{"head_dim": 64, "norm_place": "pre", "parallel_block": true, "init_std_down": 0.00949, "warmup_steps": 365, "schedule": "wsd", "decay_fraction": 0.709, "doc_mask": true}
Each number is 500 + 40 x the weight over its row's rms, rounded and kept within 0 to 999. Layers, rows and columns count from 0. Numbers have three digits each. The size before them is the row's rms in percent of the matrix's.

# down: layer 2 MLP down (transposed), 512x128, rms 0.0313, rows 478-511, columns 64-95
# up: layer 2 MLP up, 512x128, rms 0.0483, rows 479-511, columns 64-95
down478 132:524491524507447375481543509466456550515562560449621520461516512491485473457502488520469486514530
up479 085:541533525448467505476553460474436497521500567512532462527468470448511524473529507425452421496443
down479 069:443491453531525513511453528510514558497494398474498515435550523506502487419544522548563607501518
up480 066:500550542487530536475548463484495531472506516548520479474503475492531519515567491510543517561446
down480 064:524460448499526477513454515524511446495472429451478540562500531484466483425445508487445507426524
up481 117:489448542463464522543532583496536451451553467461513525477510468492478477477549569525519500433451
down481 135:520523428556554473457476429492454555517448526502486495506491515478539492491457442504480493563555
up482 109:475488465551497544521442640508477508570530491510465563520478600521478486514447511546526500475492
down482 105:512529526452504443454602392505517521447449533439530491475536378471532555426542476461439524540538
up483 105:491525490479454461529459397430488406464507467433549466550518448518496557478585535491488494500494
down483 094:514480525496541523475524549567499580536518517599460543478469563508490441548453473511499456468487
up484 087:445398481518531477483493561582436574552504500603469458474574544445423485482523470521531525547472
down484 091:531540453521472554528499446452569456465485479375542551519403455546591486546458522464476487451507
up485 086:509491458569479470465520484513484502548477514558474570530468484462455499471577494582517534523491
down485 084:517488493416517552546511509463532521432536479430531465463509532535562497530435513465467459518481
up486 120:457490509480543496489496566473610519529533503428522539508465466496478484478527483547491541428411
down486 122:519497503544412516509497449539418514473476481564490450505522571532550503538451512514525442549562
up487 102:459519524497595541560489544580521436544471490500516489519493509555493449497478444555533521432566
down487 102:514474475513391468424506434455484584449518512515458494474547496453526535545500553456466505552454
up488 084:470507455432540454485563441507481519474448498485483512486491549540461519487555454488508533504505
down488 078:508490553525473582501422527484505461523578431497510529524492487467533504441450540508484426507484
up489 111:530536506460493541499457589444472516507507506457518395449511494477544484486548510482483584444468
down489 104:425497505533481462469518444528539473461502511575467588590504507515444503511469525535535416555545
up490 085:539480509427428470434508500540517507629476495458428566549426427520514477496512504591518450477448
down490 086:495499486564576519567486481446472507403539504551579441426536549486508518443488493448468519518549
up491 117:486544518500561511473524558412510532465566524542502454495550493494481471488508460504460446565562
down491 116:514479467498424478493492493567493502533455496472520532503449519517504535518470574497545554439465
up492 082:537483488449451526466506528498543449515430515497470487532432478515554453482395517508575475510464
down492 084:430509525552530474582493470517493555488548503494548497497575516473447544528557470524412514475517
up493 094:435476506544564470493424454545521443494572485543483482467564587488525437520530511474488479493495
down493 100:549504477435401520492564531457483545512456528458523511514458444526491553440517477517504504507531
up494 121:428460557441483551524453462440552447545519583543488512478499470494472471489453508537526618394550
down494 120:577508479576518495423496536552442530393483495422542452525526517469515512531567524463500387611504
up495 079:505483508490479538546531474470550508496576514477507515488530515438463484476476541586532483513475
down495 074:465527509496508485448480543540480481504438484515508504575473482543550537538507439449488507491524
up496 109:569498516451541520532510502463499481563523469529505487503494541490511520501500477528447518482501
down496 117:453517469547461459463505473537508501441496525453507538502524452500485463472496517474578490549516
up497 070:469411505481466515464525544515468459579508476520536490493471503492528447468530477576595447514460
down497 061:469559447516564486580492448509510530482437527486419495554513503481461541553493509463437576447549
up498 136:438477547412533490481515444512490474486514464477542468489524532451513441487555498404524502515547
down498 125:514509465528504525534455604464519493538494406541438482536471517503466572682479527535524463526441
up499 075:472518478529512496483564484553517468553495495511513562500525573554513526474501561529477523533536
down499 073:521502548484455523537458507493498512455500529477476458493483431470506475481491452493542489453444
up500 102:539520522533518494525491514459464466566448509457493503541501510535475554462516475558516623449459
down500 099:462493493470507522482502497538552563429527472547497480476486451479521442519515535454477400576524
up501 082:447411512565620487522456461510478448494490497532499478507554556465474503535499455467466484479441
down501 073:517551509451402494430545545495527530519502517483534514501415463493548473500481574503508526526586
up502 106:536458543529590529464473457474382495512497523468479557533504512458515491523506477479448415567519
down502 091:489512439479421485521486517544613507474486506532506474471506512510507525396522522522541602467497
up503 043:589499492526404505537511497524468537460492491588510481484506454480485509485479472504544479489439
down503 039:431477514499568510535491506485563463501481503403517510516466475562521495492505508525488460491515
up504 064:448504447457445459454484476500537498517553524511440483578508483453566497450519446460518481466513
down504 069:526479524547526503548482511495485477471461425499582482421504540525435472523523539524447480564491
up505 113:525484520482436470464484498589555474482512514438530523525503506444452554519567481452544419546471
down505 115:471510458492597517472486525431464522477458388553417508486460501533518463599415540491464537452468
up506 095:453533457472522474565466521568501555441493530517427555506572504515562596511504552512476434438576
down506 100:510505529545495524426532489414482445507495501444554438453445532502478405476497480501551575525478
up507 123:526469524489517447522518535462513567490435513584502497486509505449434504482502541436533383548496
down507 132:440506469503477556517465458523454460532557474411509484491502512535567522573477481532455619454537
up508 130:529426442462417521564474488462572495467572529437426506479524554418537513494522601461436490448480
down508 130:482530572535594483442533554537408490527452515497570492483497446559496455513495415523563561524531
up509 050:569431512489513482406519497524484515425512522534562513478407471537478474465572491449444498537517
down509 048:425553475501498515560486492460507500580465460459383459492563490453496507517466501525568493437441
up510 102:529512454487560506512488510514503523517539498506496512467502566427514584497528518515458499503551
down510 097:500522519515446485480512521493492500508500470463482535535466400561504448488493473500542513504452
up511 091:551438541476525427517501524558413582497481490600443445510498493403481480494521509462529417435459
down511 094:477527469504473571513483480458549424504496540401557527475489524554517468461484482531458582564553